config = dict(
    qk_norm=False,
    tie_word_embeddings=True,
    init_std_o=0.00646,
    init_std_up=0.0366,
    max_grad_norm=1.0,
    warmup_steps=200,
    schedule='wsd',
    batch_tokens=[8192, 16384, 32768],
    train_tokens=193300000,
)
Each number is 128 + 32 x the weight over its row's rms, rounded and kept within 0 to 255. Layers, rows and columns count from 0. Numbers have three digits each. The size before them is the row's rms in percent of the matrix's.

# o: layer 2 attention output (transposed), 192x192, rms 0.0646, rows 9-15,40-47,72-79,104-111,136-142,168-174, columns 48-95
# v: layer 2 attention value, 32x192, rms 0.0552, rows 9-15, columns 48-95
o40 067:169107170125101124125125198142140103127126118130143152091166106082141108113115119154137128152106166112161123183094097098196080086109128123131105
o72 068:122045168089088117151131155132050148178124145164101149117151189175142122109130069143131136138149134097112139094120202098154098132124149133146145
o104 073:073186156178119100161127184123125117129139178093191139141133157201111128120094149052141107103122144136100168162157117073136164116118149127122093
o136 067:111118140158127130073155170153087110097104083149133151130159114122173159146140070152138169184143087110094132119132118125116139121080165132117040
o168 094:141101115152152128105115075112097132123106180139100156135131086103138150099178130133141157114107076169182142037155172131119115193180122099143073
v9 085:105086158082152127125133099157097110086115169097112102102216092173115090140186154112179142147087122158131175132121164185134160115159076112110081
o9 089:113096194173099111078142154126089132144137173153129185093146097142158139079133082104139127112164081121139091122153179082118085124089076197139108
o41 066:212108052164126147136096097151121110123120120106156135073158172145140144108037156122116156132114148114075135107138158115105115105110130114160088
o73 074:107129157187045086095102077122114090158093102110171127088202190147198131190130116100109101091143095125141077078111126117121062134151149166136095
o105 071:130158120136181130170110116089083154112129115128131179114100083177155165126110073183137114156107140098172131179146114177148180082169183136110097
o137 066:148139111116173094112136129070091077104121069189126129091100118074119161083088075154094121099137144123144087134105134092163172075151159126132111
o169 113:127080222057082127157105195161109163149111109143172117086154099121083168147135105105123111089117118127178128202134112128130113083106111152152186
v10 111:134130106084198198106159124117129097126100154079140097144101087183133182173118172131122098146136127167165134143088159138093176114119145185143094
o10 132:134139131125113113178183079079113146164098100039106119159090095159166118139164080157135133078160068114060119090127128157144158177130198138147147
o42 112:205087145066136119086133135171142100121138152167137099097139119113125137091100138120134153172110136098127115208118046138156137148129059162120191
o74 135:144157144148129071142105116113127150093125150147178199112162174121125123105112147102139164089125173133157130180150164160202113115149122128121118
o106 103:048169198150075124157162078157130125125134145085161164160134180127128147099061118150146137103098121194104114098146136120193157141132154122092173
o138 103:120134140164091149135125111140095159094172091115123124116125093182087124135177113157137177116135122138122077126151121109134053159169136125127101
o170 128:108134122108126120101136138125096149113186097091108063130155149157131167127155138172131139162113100137129101083115172131082117143077179118105113
v11 110:187116123123143168126178099137159120114137178128102122153122165169120104129096090141188173124138118121157107129101143081156137156113066154142091
o11 117:102107166137101118158166074098141121121190162128096113175155115148172138106138169070129142088098125131145126122126120148210166139134156150130141
o43 111:111106121129104129101166112138128179152098127166127115170146116093160164161120183058192139178102117101106031189168147151113105156112139114168155
o75 143:169184127154182119152094103134140126063126111083161129124141073151092123146115146092132119146163135165160143182101124190072091120136088115136174
o107 102:091081148122159129104142102063113119136082126081115173131107185062170115160126116157121133132074099161135116124163108109120072146126194154117137
o139 105:064166089116138114169120169161117124132109117085122087091129124126136115113137139098119121156149169153111099108167116161060118147143127090136170
o171 138:131191184119141070117111097111107127132116147187132134130135154138112147106155162097084155102146140121097151084122140152112165133162109144126170
v12 097:122143124135095114097136145156143130121140150146148191124125162109158061115128136101127119126119136082124120116136120109079169149101134101085110
o12 096:125124129103127128156175102157128157132161122200171092158193141164103125173153192110091148119116116189158174096159150141119142074080161156116093
o44 078:121118113103095152166137039185160135129113123119106142164092102154155122122152140116143140081146018119120116077123198155171099117140194121098098
o76 085:180158110158149153192152076164170113100146089112102118178107089132086130137142120116147078140196064081084148190069084126066083161125107134089180
o108 085:151082112074175089107142162116129124089137148087122076120079099131132110176142097163104119171144148132125138122085087104076114133113134168139129
o140 085:220159141103099114126099057124169099132129140133143130188107179158203091130109156134134124115166128087151119139154098104117103123120083153177144
o172 116:163112151084159093151144094139037110113096119123167153119122116076172114101106129125093074162141196110137156110141136144090167115143131076096161
v13 110:148132141168136112095044170143161177127119159085083141121124154113055085106160110178118119092123033110103076093109141079139144107098124124114086
o13 105:123181127143144137183144081116184182083085127118167159108133060177129127189127211120115115107128148172138130069183091149090090084110154135105096
o45 081:104179101122142132165098132140096125062117071177110075112124118104172122148125115081081165153187145070135100125138118109172126116082180103120151
o77 086:095073097189212117144152203111114173171099119196143108161163166113148115133112085149137123136189122087128100167154057103122096146100131121092127
o109 083:079138173119095127176171108165147072151120099171142129121147158152105095074145115119154109107087064083077113124194109112130075139110122168139121
o141 088:127126071150135112127220102165084141145102112143171157115124148062203098147129160143122140166120111106093159153130112116092100113138116140106169
o173 150:111133099128172126144136108116105135182136145103133109135096132090164092131158181156121130119131145148192143097093193081119121140159141111131046
v14 099:141115109139163147135166114137158143098108144166104128102124077110111091134070125145107138089130138167082206115110177120113143138158080105129098
o14 104:133134102066132153086122126123135161072162120101144114108180155198093106139161089115117107106163133172097111165111097173099085161118179122110127
o46 098:091110151132110110144127093133088061098141082045121171154118114127139176117187152156175112146107109155143127096120117166166144088123141126137103
o78 125:050104107138072139117105123116151127206138089134071125112124141095120165123168129163139089128103094084129095070080159108148140147139144130112139
o110 084:202178153095081092078094145110120168153173168143107061113115087158106171128084115118139201139149118114056162125085083145116133145141123177131169
o142 093:157167146129106107112123046147087107132163149123149156156117183114160147157119177084106188113110192130142154162127192084117142122128124201148183
o174 148:148128159129179145151181134087111074091141100088113121119133127096117070172134080131108110135150099165152169201189179142070147153123105111157120
v15 093:038119108098141132189092156151132163107183203101073095124156146167120122138124108145128172126110136142154170153123178126106129107152102128193169
o15 088:166144151132135172163122157105096075116129166152129159113152108162115104089095088122187097164161143082086102197154092122138008095108097147104139
o47 083:219153079161092126093101111135107121100101111141141091110077094137145168128103129157118118145086148109096152080134108063137170098082060148094067
o79 079:169134140144116108116163123153159135113083101105150099114125117123145085106119084137116115127172101146154071153101159118134136191076131138095084
o111 074:132148109116104134173137117106139107153080136174108137109131139186174118116168123077105160115107094168197168078129169148119150060152167135070135